config.yaml
tie_embeddings: false
lr: 0.000951
beta1: 0.95
beta2: 0.95
train_tokens: 120200000
Each number is 500 + 25 x the weight over its row's rms, rounded and kept within 0 to 999. Layers, rows and columns count from 0. Numbers have three digits each. The size before them is the row's rms in percent of the matrix's.

# up: layer 9 MLP up, 512x192, rms 0.0494, rows 373-458, columns 0-47
# down: layer 9 MLP down (transposed), 512x192, rms 0.0457, rows 373-458, columns 0-47
# gate: layer 9 MLP gate, 512x192, rms 0.0496, rows 374-458, columns 0-47
up373 100:530534503458511515515524550461441516537487482525440510530519507517417492501523491507517509498470537535533529533518515503450512479494522430513545
down373 101:512493548514537523510527488495503505490531488483538508501492502497485494469510493506492514506482460524516484505474493471484497511517507491530469
gate374 101:460493441478490465517509520492516511531506484530473512514517485496460512511508499477532530473484519490531439519507463475469529516515474496523458
up374 108:496525481530533459503533446515463475526522467476477490491511525495525487534534515500525484513527492525507527465515518490508507477482492558506467
down374 102:549503527540532524494523545500508508479500499481470510507477517554502528515512494533514500447540487487505541522474497498492533456506514495501550
gate375 094:470507479484477501503516514463508522539455508486463525500461496519505480489516521476492485519483467486507468470517490492535507438488513488454467
up375 090:523507477498527467476503451466498517458522558507539503528507519482508508490476507442524478473509486487459498488519529529451529484477527526532492
down375 092:544492519540462474525505494497508509494500526492500533462459532497526497495527525517504510515517532512505493531480507518518554490487490484531471
gate376 105:511468520498506522448537476465484480500465546523516557518530487530466557473497507488541510497508542456447523498495505515526468518486494546505521
up376 099:493504483519488490540505495516486474538544543470508502501483538489478518505539515573520450525539518545488515515493544466489463565488498540489495
down376 106:517514539446533494540486526532515495504495455521507525522496472500492473471459511467486549509516513469511523527489473496484505455485526460515505
gate377 101:480474523522481478517498423499485482502497470536494488434475506487528457464503471520496482500502517553476482452534535546483504492533521498482490
up377 100:498540492488555534481483516507469521511496497486537523492463516514512483532486504470515518527487471467511536525473489478523524481507515518502450
down377 101:534477510475521512488518519507538483465509488521487530454497513505536481463507547539502490445462473499506519474473508489524499479497485495485514
gate378 092:530513490500442489479516500496486476531485499482470522507533495509470470463479516507521537491498520507489478503522509501518498476489515481534463
up378 096:469527530491536521446504503497512536494490539526521467497482502504447485516535514536492498526523541504534524449459508489501534488528508477510525
down378 095:511505480512479499575532469472521515493502482502487463473500504518474451512499493503510512503497525506504532545465457517495466513493533486503501
gate379 100:478478526464497529486492496513480491424536488492455496496516470485482477488469497485468531464444519548519487521480471532514508462481473492542521
up379 097:501459491489497498481538492463457499492473481543517514544532534523481551483485516483466529510513468477521544511455473500521510535460498471507537
down379 101:497529512541477514516489475496483498525492494443470509507474517457521433503506456504518447529526529530520491488536504531459505490510519499518447
gate380 095:461470518477485519503469522463517483511473494491496551522491500493507484493518499485478520483437488494457509529537479473491491488517528466471487
up380 114:496457542453484496479470467501478512504500445469511483488459524527484462525556547522500483498467529517500467528507497527503505490555489475492551
down380 097:548504517504567546496492474520529519475478455471537486470514496517503490496509515526522484524502526478499530517503498519519506515497522550576486
gate381 097:506484504534478511495524499521531495477509488495486501488466538480439504499487500483527511534491471505491465492497477458516524489498496472485489
up381 095:516525465557486476462548495481531504521464505517493460516498516487479503476474502545504454478524514534457531509502509534533495479454512493494509
down381 094:546490496493516490515454527475487480529490506533491517505510503441498518483539536457475478514500491519502534520491476471515508465495478548509508
gate382 106:515510525493489499462508479486516506464537494502492523486519522493506506464471524499481525444504473540464499504523558500526525487560513516534493
up382 102:518507473471468508482479535496505480497482534546492527479517471479532441514449464463507527482502505532476487471466502538483482520474513497480514
down382 103:504492502513489537506479500541519543499501483533472532475471480461520535507496481502526492513499498477534472502532469496491501495516513532495476
gate383 099:518423532462474515489509507509514490480513535524502487499461510492517515511516509497439477507484479497519519477494505503511473532494477481482520
up383 094:501482466518487500542514486525487538499502552453489504449469494537502516478508490528488453548483499504502471512508507481470498534475465504507524
down383 097:493502450511544489461483454497467497489517501525511496533517509514484482518479506499543541473504506464482509495494487497524520487527546470505506
gate384 094:517481495510465509482492476521486472487476480492491532462519515559468512490480524466496517486503492532510485538532539506515521516522505463476469
up384 095:510519443503480480515521519483528515493508510503477539499539487471501513483475503492534518515477472508505506532543472535515446503489517515481510
down384 096:504524548438493522473485507491529519505537468481487497575539533474496494530522501513525477516493487483497514498529496504511504469450484479504504
gate385 094:499483523535528475499497518508496509489533557532551524492500504507530521471477452493491524482479486524475483480514486484472456527515479525527501
up385 097:522453558489488499507499500524513502492497474476574554469462545523509541480546496519480482487512522529532473517515514500474518512502513536486480
down385 093:518518519503465478524521505477470516532493497495484467485461517535499520559501513489526500490483511502452514519547480508489478534513444511498511
gate386 090:482525493431519508463510514513507512411489511536493450531481525473554490515512483486522491481518508474491503465481547507476528478520507525493524
up386 091:536502476465507514493513518492556471540453480493473530485492465485485541500462503524473468498503518506499501486515476506519523498549524461470492
down386 091:481497481490548556512472505545490494457536524529472487490489502515489446508565519480519479482513477463492517501445527460493509481493470483471522
gate387 095:456504520493473537472494482531481481467513513505476517536484511476455502513490521485512538493488497505500538521483517534532467493504541496511518
up387 103:475524500563473504509479513486538506511466470480513466495516494476525508523504509496482442504519476482481493499530484548498499539479484549435487
down387 101:484535536524504522529525482492499497469517526496486488416516497510557542511499484486532502506515537493519480483476543495504479468478532534486483
gate388 094:529515516539491518488479491527484466497493510526502533489471511532521510455526529519515462502513478522494527493495544512456510516511516521444531
up388 092:502474493523540498519487510493474472508518510484493542485485490539497476485508489470485507518521499518478512512458474498510494473508529464502503
down388 096:468489489444510537475517507474500544501497505500536468489524513477483536550513493518488533470502503493508480503473519526535528494508478523488518
gate389 105:501456483518469534581513469463508507510526487495489528487489505509466456501493458477512538533509503506495512519482460480512496504525517503528462
up389 100:500492496502510536515494451533470539472501541510519539474490512473498534520536516580528483483512503553494494440530500496467470507509532508479464
down389 101:510486491534460477512478503443531479494518491492498474487519482519484496512476514496491503502480503512456471500504505451508527572498526502465513
gate390 108:511454467449469504535517506431503480479496478496488518453507511482439497507501519520482535527483483482507484508546479471479532475499475499481507
up390 109:509525529491473478520531480537505498430485521511475541469455453488511489482522474513514493512517483486504468544534494481502497469505502497501507
down390 108:494504454484554512465488519529506508509501473437505516504507528502514514477487460479547486489503577466486503512475462501463477515523527532536508
gate391 108:486446469472474541534549529508514483490460488514501490489515499523490516469485539510472500493486538457514539495561482498521519488483453471482503
up391 110:510507461522460528498502505516498485491505483529515570433517528495498514529507481506507493518496502478514538501485490522475466482521508545469515
down391 117:494538564483497526508528475484490481520467502508491488485509451559515512491490469517462491499466521492496470477530513501486510529492499492501507
gate392 094:512529463492467489486501498493501494488499507458556482477542471522498480490485489502548484480507509476501536513517543511502498509450526495506549
up392 094:455506498517509501448520490428489490500487473512529543531516476522480527509542473487503481496530510502474487503520511467516483494529526518491546
down392 097:523526476536486522524451469491503504522516547448495475488506507521488464466489516527441499521521449497539522498507494518488509540480482506495496
gate393 108:480493532474506474458527481529482477490530498496456491518497513524530502474462472535521510462445483482508473455470464534503533458508509510510493
up393 105:447436514500464547505532516491479495495526550522477519531484511517475519452511468522462487487506528509526504456482473519518535499481502494506512
down393 102:467510529517495425504457479482516510527527521510488532474484503509511519482542519536466514523520491483507495485523511560493484480511512481513503
gate394 101:513548506478499536469520520490504471467472498518493496480515477459473527470513513492479509478502523451489521520450436496518510532470489444488507
up394 112:533494496518477520524519507513496511480486486554470516449492498530468476487501529485512531517472503502544482488508490456478495491466492492499481
down394 102:494469501522503480423473485518482493498480481488544464486548508513573524511453498516485481478451499450524454468522500496476460468459483508523496
gate395 099:475519467504510501458511529480526506497500468494531510498507496539497479520477466480505550446497463505459527483491477482545515512545463512472475
up395 106:509449488547487521513475555510505512486568499522485544523525511493504423501503485471509482487474457480503510490470512448540471477504490510494492
down395 107:487461513485494502505460499504526454470492524512535487491478505437481485551505506462501470471514478498499514487493517501514544500480509491496464
gate396 090:504443567542448477491497468510483475495490481470534505456494514519479520509497532519512501496542539505478492527514519541477479527520515512504500
up396 090:479494459529482518507512487555529487534541464508471476532535496479524499532522476536521452518508449494458507458481507516528530498515507501510486
down396 088:499477510474485508519520534525463511521472505512480507455514509524447491448459535512467486481501522497503499490470506516497470548484504471503496
gate397 107:463490530502477544538520488494500501469505472552470556520518515525499473439514471496496534492473473493514510497488532467557540526512503449522490
up397 106:480532568472510488463511511512487513507507498506535461488509503541496478505483564544447505445497496511545532516502497512522599517490505483477528
down397 109:544468501501465541481520498462509508528470478453511488494496508521447486503544453527546475512501518464533527482497508497479490473514514532492475
gate398 104:481493481509440503506461504481525490472449455536495519498527510509486512503505502472505502504494451545545486495534488510551520469502553469500552
up398 103:518526507463488502503440510488497468520507499479476518514499524520453527498477472485489531476483469519519486505461489546530490512528510490493467
down398 102:484515516548456491507458491474543500517531508443481482490522470518514497513527522527493498525499494497498495487475478523514525465528487504479522
gate399 094:555521505465519468521516482475464532495448491507490563501467493512493503530503541518474543482495502508507515489464475430531451535563493520521476
up399 088:503489520497461525508526463464476499517459544516513533479498537469478503475512520526523483481484491535488519475549457492489482552462505504514488
down399 090:515483528471552481528505515514480537476507466500477468467532448549491554484494496494494505493506501494485487517507518478494478528501492503504481
gate400 088:494538474517505506491473535490475516513488510503471480524465468511488514489494544514466487459473542521518523489470495530500515475517509489500508
up400 083:497527537476563478510528483538498467489445574484508464466512472497484532521509484497491472493479545550484482518493505523516503511491512495514487
down400 086:491461503528519488472502538468495487495512488512528533507491500511485482465472487491524524521496456494485497473504470505498501544496494527517523
gate401 114:538444525478495509509498469496485493508491466511513601489518543485514497453530505465530487514445505496501524469494483472504477533538480499513467
up401 105:490542571493502466480477526498517480516465473498538562518519500489543449492518538489538487515498492481502488494473445478554454502508512476499503
down401 110:531481495476521487492474481529492518473529439496499548510477512505500577471497502507498462511480512486513533514456501526478532511480544544516443
gate402 084:480504492488445506503478463539515466484448547496479513477463522558515525485474524527491509507508472521481513550515548512488476494514507488479453
up402 090:532498499534514496455541508460474561457521467547513483522493468450482501514520489483485504520490543503503499482533494469499532504505488484515535
down402 087:500502466505454495507497471483524496520474537549477495503530501540486491527515555522482484520487497526502521478490497535527472509521514454465495
gate403 081:504493482479421494474467504539497492492458509547495474483496483485486476495515484550503464481496459515508466454490500514535491477449535473480496
up403 089:491515513533484525511527533440527493498488503472501555456515514491523498524485519481471528511492496522510504537527478444477544470467492511534482
down403 085:515485503512482507501518492530499483529447518526474517486490519493510493558493520538451496487527517510500510472553557512527490470469517473458455
gate404 093:514460550480540461500538527490546474496483502453462537442492515483539528511506527448508486499515477493468487472490527521488499455490460518535479
up404 092:476517523468526506519522536479479479533527520501510473487490507491469510501557544513518491501495542472526474490492487527477495465475508531532515
down404 100:508496517508459497520481461510507503488484520531505481514471521514487440502494492484468497537509466521477553500476478515521474507526546463517517
gate405 099:538500507482503486504510486514515448520458462470503518483519488493500481487454478476494519475496497511459475497511555536458540497489514503502497
up405 093:469551515538478492518478527492499497540511547450490473529485493492468467519513509499511459489477548451488492535508480474542489469547488518486487
down405 097:527494527486548507506512467519499488506468493505492498486542490527509537526452500496486530493487490558497455505481559557498488486432498513478491
gate406 104:531490453472467468496515518540512474494486517499497495491500542480492538498520537442506480462480477482455529512499496484485503535532517498495521
up406 100:506464533493500488461531500507449458477513494530470534485508546579498469505485490474491484536522483537473468535454490533534483482489497458491451
down406 108:510501472487515453484510458492533521483521504478527457534511511478526563505542523494521510487498513461469518516481510470499512467478513458505477
gate407 100:496467546518523552499521495558539498460504479545479504507506516467508522486529500488514532467491517506494537518473534500502531519500564509515516
up407 108:480507490509477513469552446490478511519504461529509503505502525518498497511490484527462498546493461477480540526474483502488488545485549532480513
down407 107:480516496462534508473469462459467556510499481504454497504483494467493461523535493497501489479502547499513496494503503507507513489488501506482487
gate408 089:492484520464506502486495508501529448500471475508468487502461511501468489457486512477445538493435510482544456523545474476526511506509489430479439
up408 097:449464526484529516538520472497524502481512547465538509510494509509474500531528498527508491482497497487476514495493518531465480509524513496507534
down408 088:488521477493486498459531500479503465523477536514488463537506518522530527527495511513496522499453502453501491516528502514509510538528512457458443
gate409 099:505499545496525495508503530469523489475507452493513521462497497497506505496491527546519479468518515484495470531516521520494529461521491512476541
up409 096:504502553445518512448487514520483526464524501521519487480495494518540511493528482484474493465498453483512514545490512525491517489486523504491497
down409 099:531515535542465504487525468478509545535518514549470506547508470499491518513519522520525563530505504456486515503483526490463523459507491462501484
gate410 104:523520528496505503563529518470520524511452538485479498499522481473496486491510455508485526471472537454525503472519521520469506477504501476533474
up410 105:514552502468538491499483507520506530488498491469486483511509500477515506493521519529468501467461501514501481517512534498477532507508531511501520
down410 100:518467487490507503477516512473511445516558483469500510477514508530473523498517519493528534525515514438494527521482473458522530486515550513504500
gate411 087:505499501496471492508503517540483505480496477512476504521506479497497479503531516501507478454492467501497502512510521523518549455541475505507505
up411 091:470496462496447480541450446500492504546508497509519481513505537501483504537471491516493496527518558502514521511536459548454494499548523460537529
down411 094:485509560524517492499509491503509514481497497541503532499511499489502534470506488518506505500485501508538526516474519482543541454499463530464494
gate412 099:464536484442525513508471493483508555482485506499475504514525495473495523485483510452495519497515501467471511532480502469502509486492537471521505
up412 096:475466481479511474513538488489541468513522516485476496509520495520542501462530500465456528522507494491487503503490506521483487508457488526514489
down412 102:496507476484531513482508521534496467513510465495505499478466459477522523506473509460542509468498515496476509463471460535507513478536507484548508
gate413 098:505495498504502546523487487530528530526503504455491469477480479524493463503523538531500512514495521507499524440452543476506524477529513503477515
up413 094:503513507534536528438496521497505492503504548514493545545522504478535541534500498491505512510483449499476507521533520514482528518485464505532516
down413 098:488515504466487485508535534519477513502558498547521514476482508511507472473483525485537533478498507488489472532484510471491518467459516514489488
gate414 099:505485505443528540517517517518522488434478492499499531544508483492502499523522429501518504506492491499496487520521480521521543520469506481528498
up414 097:493444467476523528514501528499546493469526463503524497541515528500491558486473492521507502512480500533507540525481478482529495519500526522516526
down414 101:525541467477493514467511474489472518456478509443479495479520535499506463485510499484517478461501479512493489527512551526478516506515497520533493
gate415 108:483480558453483520505495464515510500500493469531483543534500518480548496490456495473470539491503525466490519502486521483497487478465503473543517
up415 103:532460526490469502538497524503499496485514532482470518531504483523490478522545531499474491490503482506481522502515525521486501524583549502481468
down415 105:501511519485474535481510558490505486484541439521493514492487479524539476452497461477508520548518489520544498443508508513503501513535480502470487
gate416 100:512459481520485469491471523487488499529476499463466509507529473505475482492530461480511517496508496498533485497531499463466494514485485485470499
up416 094:501508544481478491558472458483508483515501537517550488521480474518474498474549519521488472492504481488487527483536461487483475515528515497495537
down416 099:554497483513499568491485513460508544485488488462437461496533491452490546536522470522488453508496502472473502524491533510491466469488473513486520
gate417 078:550523487527488487471464474484463539484488468477497501482462489542495515532529532540520455531529505501496518510469502487486478492492500515481508
up417 080:482517470484420549476488509479501445483465537507521511488514549466470525425474496482514550491465485519470515496538508491521502504516543501480448
down417 077:538521477526545462510520489505475588494525474489495474508510462529515501549523509513513469520554514478521503512481498471508448501485488508498522
gate418 096:489452496508499532514495495508480520499475520480473490474493532512484462496532492511536508545486489475458487466476492506502444457504513461482455
up418 094:494500546502561496492526526498470503486519481488487509529486516483509473504516495506503479490469516464520511525523497505460519501460455527473482
down418 097:497513452515472477505473473491522521481461502514505457482550484487507523493492501514536525486518490514541497483529494529538499511517542517535498
gate419 101:466474534451492494461506497492502437475472522539508524556493524498500512507480455507525503481525469476506501502484505498513504477487539480515455
up419 109:516540495510475465519484498529497522493486509483488530489506484504475478461535532482520506506488529512570505529529489514491465452515525523493556
down419 096:515551516490502484472488513500487481506507533509497505567499480477492515494477501493476512492448519471464518515476533461525514518485501492523523
gate420 097:468486490502455513473525500473489472482487503541527505532485508488481500481505444549492471495535490473548499517529473526532539494475528519511489
up420 103:499470503540483509503480481505501476508470502482527527518505514483531527512499489499516485509534518493419498554495494464466524505528478454473450
down420 103:472477517505534494490447489541500468519440502551459549508495500419520548529484485517529479475499495551491485511501521516511470533493538459506495
gate421 094:482467518491540456549509518530468491493500521494518476518457489493543530531493471466498532503484541513500480485492530501506496513532492491509512
up421 093:428495507521487485516494469496501526438475456482546540493524521476501519478538493471481521490514474566515514474501479501514513490509475459458528
down421 095:522456500501511510514514490530497446514496500500450444524528514534475507568470494479536493520509521454541487471488529502522495512496490494532469
gate422 093:452523479466481529497458544505511520488525490534455467513535507548465465519482479505511499487515478502496459497508521488545481507538507443531509
up422 090:522489491502482494445495514498515524502531515454488484491482492490472493499468504488519504510517500494444488515475475486532525479505509472483468
down422 095:483517476453480462490505495525513522513473511511525483499517533501525521492521451465473503523472526488505473533521451498474461498513500486511506
gate423 092:483476499434485505499510480525465469498460469503523491470535538520545489511498517519462559527524464445496520505479505502454463508464509499507461
up423 088:518496479521496513521467528495519506500517487549539532477491502483521520493483504552499450528477500508510535504475511510429566484501495526488536
down423 092:488529502533543473507496505489489499507513521505454458537509452475534496495478473478501524504490468512517502518523466465514512552514473454483526
gate424 096:487482505494504491506510470522563472520494506550526535517555474489494470492494454478475477497508557506507489494489481528495466488508463503466504
up424 097:520461526494489534471528516438500476505486481537508487510538499512456491524509506507479521507536481473530485509517475499533502499479508500501468
down424 098:476493500488501517539517498500525503510508497519487499485503469502492543540478483487452473472515495502467517515522531528505526493511435512486541
gate425 112:504490512473503525499478526529476513502459486507484536487477495480519507496531498489502513497491454488490497537498430501506476492502547496519453
up425 107:482505452501489542463476493483484543454479506520505477533506502510476468512478513503479487540539481476514495490507477511494521456497497481452512
down425 109:497503525491498482499480499514537474531493503512468451490516463539493515491480530509544478505470518519527468516456502539448464451532556476539531
gate426 103:528512530528535494484524487482479491475570519535458537500493495457484481497524470533511522515495506510515543479533497478465536520464513502514477
up426 100:454525494482494489505456495490508540534477511455510489529568512514481520478501503453509485482516491503447455551511471487480486506464440485507504
down426 094:493502519474523488476499499493528537461462494552494511475506517475500437506503488542495487522493511499500495499514528506506463490488501496431475
gate427 093:504462487494511533483472481524465513463504479509515462507489501519568497492484467480505486466523503456501510513482474480475502497501491466555542
up427 091:487516528469542501542524513521449523528497464498478510511500509488505483517506498522465469539502481508510521460499517529479506489508523524478489
down427 095:506498499498488454432470483502532460482518526516517560489563479485501538480505520525511466504493484520463493520508527521508490518482514500511501
gate428 103:493528546507520525495520473495497526461515474512527501475499498488527510494489492484464493452514516479425539504475523495487468496514512468531498
up428 100:459486480500511451461525492504505502481499475548482541469507524557481563500513543523484534491513476514550512517491501512534533520511502509490503
down428 099:494492516473522516550495498497470487506477458473514532477509524515513523526530485472507468487444515501453511464480504500514466510488521530523490
gate429 105:467498501483494486493472541477496478478492518496549513541500508494454481531522513518463518515528520469425450513515489509480483482487457489530493
up429 101:513523496454535519487518486502507532487490508496451510512444458513490513508530474551547445515485520495483510519466488524524458505551481497520483
down429 101:507454521503475499532492529514488479550493529474503499506530465477491500482473521479499477542529483552505491469539522481498520521484489537472496
gate430 111:497481523488450518552513500488523478488472501473527495504479524495515549453463496542496504476471536505470512501551545504469477524481514493511502
up430 112:480509520528514527462503521458499482466531506504484477529500522463506490553503531514491503479481531505486510522508480498472536495499487457547471
down430 112:507474463464505507478531499447515488516481518514528511511464503473505475525499516501485492472494521492464497456506498477491511526519477488524524
gate431 105:489509500482512533464515482473523458487515487474512474518509481484497459501452467451490499508487510539464512476534479491532513473495525519525502
up431 103:502460446483451520515506493509470512543499493489473498497460553547511526487478515500552500477500507470489477572472542490518486524536579498455474
down431 105:473484463515539516490510514475472478475492485532538500485481477509510492529527497481489475494523547475500504503503457544506521477470519495539495
gate432 100:496504492526465499484507499499503470508543505470494469511518515488526535476466481497518532499541496492450522512532525497488509482464497527487506
up432 096:474503501489530496552504486546489524495481521489465524477433492509522492518482527491481537447495515490539527524507490483458527521503474502510494
down432 097:508515524448523459518482522503462477499492527482491471542534462496517506508503487464505515535493523490463461517469480484515469521490523551521466
gate433 096:462467541499476480519467463482492477520484528486550499513466532529491517520521482444509506511536497482519480507499480506502491484524509438526490
up433 097:514532479534496470439516526504496483508537497471493465502514480497483508474472514491476491457477494484466469495486528512518568482520544501544483
down433 099:499503551509496467518509507505509522497497506502524505534530475493484469505489477545501527507513488501521547522532507484489511504492517451481542
gate434 102:513530503489508488477457493469525464484536541506465478520514498488487492516508433498535453482483509538451517471551504496508532536521506509549460
up434 102:436495477481531472478513496534472537507469498465479502502524556521481520513515502479512487536514504450515488496498461488498511482465525488491529
down434 105:491529463467504510484541502514473506453516482505519527538499477457520503528495473487525520500548476510480499527480555426509503504477472495473523
gate435 101:497517529489526480520492456450519501498501508479475523509510495454462526486462468494507550483501503503524502500490515538491519487493490490487514
up435 101:493496502462492519511553508535461526493475506542560487549496498514476525482514483568536466509509498485487573526483474500500471528511517522547513
down435 104:509457482486503489468506545517501490509532530512524519502518468534474508500544518505552537487542518466523492516510548535528528482499532535521515
gate436 100:450515508490469523519475510511513504533440482488518489507493493505525461485486433469497522487501477435467461499519502486487519533479514466521467
up436 105:495483485544511546509541524520494505536537494517516497467487537449478498500517522505509453491516527502547518487541515489466494538458517511536481
down436 106:559519547506487511469510491531481490478448532518516506524509533569499538514551563549478486503516505508452527554520481508466497508543521501509493
gate437 092:516508508492512467507463489512477545524486516448443513479483488501502532512524444477557488507487516471527501475506503515457463529516526534477500
up437 088:494492520504509481491524502511504478457495515493484466474479522534499491480475558519479482501488484528521520545512511533522487471455518512576454
down437 091:453496482475524476486455518488520543518503511470477489467511500425493526544526472518533525480515468472487526500508549459497528517462479558470535
gate438 093:473521462482450497532452532502462505473485527514491482492539498483480477488507482494529448502472484543446525469524511522522501495526514525469507
up438 091:476478510494487496483504472500502480498530489495505476552553547503445492505517554535471522463450489519476463542487514497492536504523477503474512
down438 093:498545480471516471492500495486474487498471517463533489489459528529532514476524489465511500514491502505518461461464463495526474484488514529533463
gate439 086:474455525485476509489533491516523478516489480494491510498536536509509513495481542476466542452546506501500519527509512542490531522510539474504477
up439 103:520524523469500499519486532502524494503515535543506579530504521465504531496502442532485480494475531516481516469492518484516492465507517496531474
down439 098:494482510475459502471461541503545496507509510490493568530565512449511459493484476530462534462539542519516476437474519511501490465481526479496509
gate440 098:519479502511447508513532503495509510467452487516463500492503531523487470457509500506524534490510511507500489541515495458550519502448490504510476
up440 096:469534544440516474541485496557517487513536473516517516470444503532471481491470511486547526485494519518506540522521456454527505498513507502516536
down440 097:497502480511480488488488457460502499522528495499500462460545473492518487520520494564522469529498500522543537489514501552506491493465488497480492
gate441 101:518497500514493518497515482486549468524520481512490478464579525501497498479513497475506507492521498547510474459505491531500486524512555481487523
up441 100:471521524509534476482496483553473489476510502489468543484541494500467504486474507463483518473488519481452456508489504535491497533505507515516520
down441 103:482504578528492524492519470507506518539436519471500530484442491511520511479494531509485525546483492504555519492482484458471483499550513539460458
gate442 103:479485502576508503504498472503543469492491508455467466528511499477476479486483497462534557478490501505485523530530537522505506519533481472460475
up442 103:511499481496487499490485519528521500464536489477516499485488487506497511490489503540508427508528474546484490462488537497523479507495485527517510
down442 099:516538478527491490479505472466501502506544506540529483522514524421441477496518489526500549490517523512525519518523506514471529471545481521479506
gate443 099:536499502508479500486509513486547458481507534484473491507539502490466462485483488474487488480513490534469488505552489544471518478486497519509501
up443 106:502485484532495485499489464499520480494466524506525492489505447488516535485506513472522522520491515518497484507495518488474550484473508508486487
down443 109:519479508463525507493499469457479477534513505513478539505507484522472528501476493481531508506519520501472456497491500496540505476494455527489508
gate444 105:518495526514517499485490478519511438508441513500512543526502528498510511457489502536511532490473450505543494553528509481490503508502488544509504
up444 100:477485477523528471527517508521531463500519511497537483454517487511556494501532498514466491470523468565487559508520552523511468488485516518500515
down444 099:531510499521475505536550465462506486498444478506485488557481524530522476506513513482503518508461494515520514560492502497494556552503507461506495
gate445 102:523464484506464485507522518512467511475474483487527463469480529521533491479519513521481489514505458465489465502514432494506510461503512472498512
up445 104:502538517469476496497507519485525542492512499435520465492496506495543479500495488534500466515509483533480475536484540529507486482491552529447497
down445 104:479504534561498494493537570526477477513491474491485498475493474491502508498507479440494511529476497452497509492458511513501484484499514484503476
gate446 103:505506532486514490508495535552465503519492500496503537481493441535464472511518474503533507494483511505514462540469477477505483547497490499515478
up446 096:532484496526520537495499533488530491515509510518476521497461496461461497476520452517477547512478488456499460512504492517507473472488519465484510
down446 097:485499559469486469527502490516495488512498546539501504467542455538543498500509547528510527474509530497476498483495495481493496542485454507524470
gate447 103:502483522496502489476493501510508505538481486487496527508465511503527496514547463490478509500507496490486488461517533457499499489443505454472492
up447 104:488470543491503488493540500510468481491486441518533521513475511526464507514545437553508498498491485488525472509523513508483432509490511485449504
down447 102:474510467468498470525458520454495503490455511502516495513552502482514483508544505486468495508484539540513480500506512518476538508510485509522464
gate448 098:487495512486509497494538488526502483513477488513527456487495543532516500527560515528474476501487480494528567534501542471526508470522482479478502
up448 097:504497493534467533494482527491478504530511453513518481523506478525507501538455450519501532480464545517505432490466470447515478506499511440496488
down448 100:495498488551485505486527489458542477497475521485507460470482498505489522563551521543518479522546503496492514551485475518513512493467463523471495
gate449 096:449495510504508543519498524475495525487532494510492533503507483496482489478493521507484488424525504539490517523485499502522505523499469497492529
up449 094:484458479457523506536524486503501547465504496482538548497459500475517524514460492524506481505529490464493453566504524528462505506489507491546491
down449 094:477540529529508476518505519530490496517456516492491503490491510518533497515447501484499491488466475480486493483473496452519479534527508464485483
gate450 105:529505490487420503505509538500488472515473522529497558472502574454483479492514545484553475520478509516553481505525496501499481477475496477518481
up450 101:484494497482524492474475515509505506558536470509508464559489461562531501527490517486496487496514525480507478534497534476490546473470536538519547
down450 099:469519494509475472502472481481493503502458517470499518506497509436470452530518485502485507472524528533499448504504478458488476502511523516480496
gate451 106:520493486443507497471513497506490499535498526457516496472518488498477476473528489499509503495507543485446506520533547523480480509471513517511485
up451 101:522555511530495522459487481502471523499542495510502514500466497512491491509457486470536553460487503547515518487491488506509476465538523504481503
down451 103:487479505479554509553510541545504479509514530442523480477508498484473515500484511470480519521524517469469497468517518519483481555481500484479485
gate452 096:491461491518475468526474507516546470503459481473504456517472515480496484518545474509544496507517457472519480487511485462494511486462491507482540
up452 094:527521511479519503501465513530480530488501501521514502480475544491482505528505477507505469477508515505493515538479496523517494490517505538539461
down452 094:471488511526479573500463519478499493491480512477541481468495513475509540558457500504474499519513483505546499483495522498451481530468481463509500
gate453 106:470497519484519508508539506477487528510498505521514512495481502469513526475448517498490508446482516469473561464473493541520559488511530500501499
up453 109:528481538440533520508562521499514507524544516504500469491448506513492517493482540504475473522488487508518460442533473516500525480456470545514483
down453 106:497519487523527477518494512474535502481508481461457543497478574488533468463479521506463493528436487521478478492519534515477442509507513522537476
gate454 102:510458509471512472471531473492518472489452462494511530494486465496517455531479486509485475489470484473534498503533503521521505504492472493456499
up454 105:491448479497490485499513530478527495512470518439501481518503455503513495493493473531515532494475537496501502536544456518508501496490454469511463
down454 103:472474490550551507493517464540489522477510458536502534537516470491458426486498498527437491498524472500474513525522513450488522522499519511496542
gate455 107:457504491484478476534491523475549428554498523515511466484475524492534463485486499472481472520514491505555475503472472507436475477500520491511499
up455 101:476495460483509467480471482495453510493448515483514522518539486545513506491522475482529470499532486483519562465521463514499457515539493519531547
down455 099:499534504506480536530496521472518466508514483507508469490488475479472503532463502480523515488479558523507484531506511482458509527498475489478527
gate456 097:487442504511513495496499536514504527514494537509491455529538497493483475505482470488472489470506485473481510480493538525471481502474532476524473
up456 096:517517535492481511517477512535521508559457513523485505504500475505540483511506493489521460468481503493531533514485512497535524485525518479527523
down456 100:472482511549497497504514508489478477422484512465495467516492471545450492475454496525523476530491510486513496478504504509490510559485511448509507
gate457 111:505463536486528536464498511496537484434556493529527506493530500538495502532454492506469473511508484499546483471487501545468516474511491472519504
up457 109:503512472496484510552492520495439502515520505480450541452485527485484480493502498511550489485464503484501504512482540493518530478460521486485474
down457 107:499524506451505464457543462496493477497477467494523471551464481496449509527492475479461490493520460542479503488501451527495518514494528484474528
gate458 101:466480527529503461513512513543508478481440489468500428509498471483550489528525498470514516503455497510499528469505515532508504474506517440508502
up458 105:489527525456536500518547490466488537530512532509452519519517458512530516514464510522474488488492556478502513530492504482552501498529452543510495
down458 102:500498477528477478480453468498546494539498492481519468484520511530470514497519473547548474487529484478481510531507461513491495533500477539494470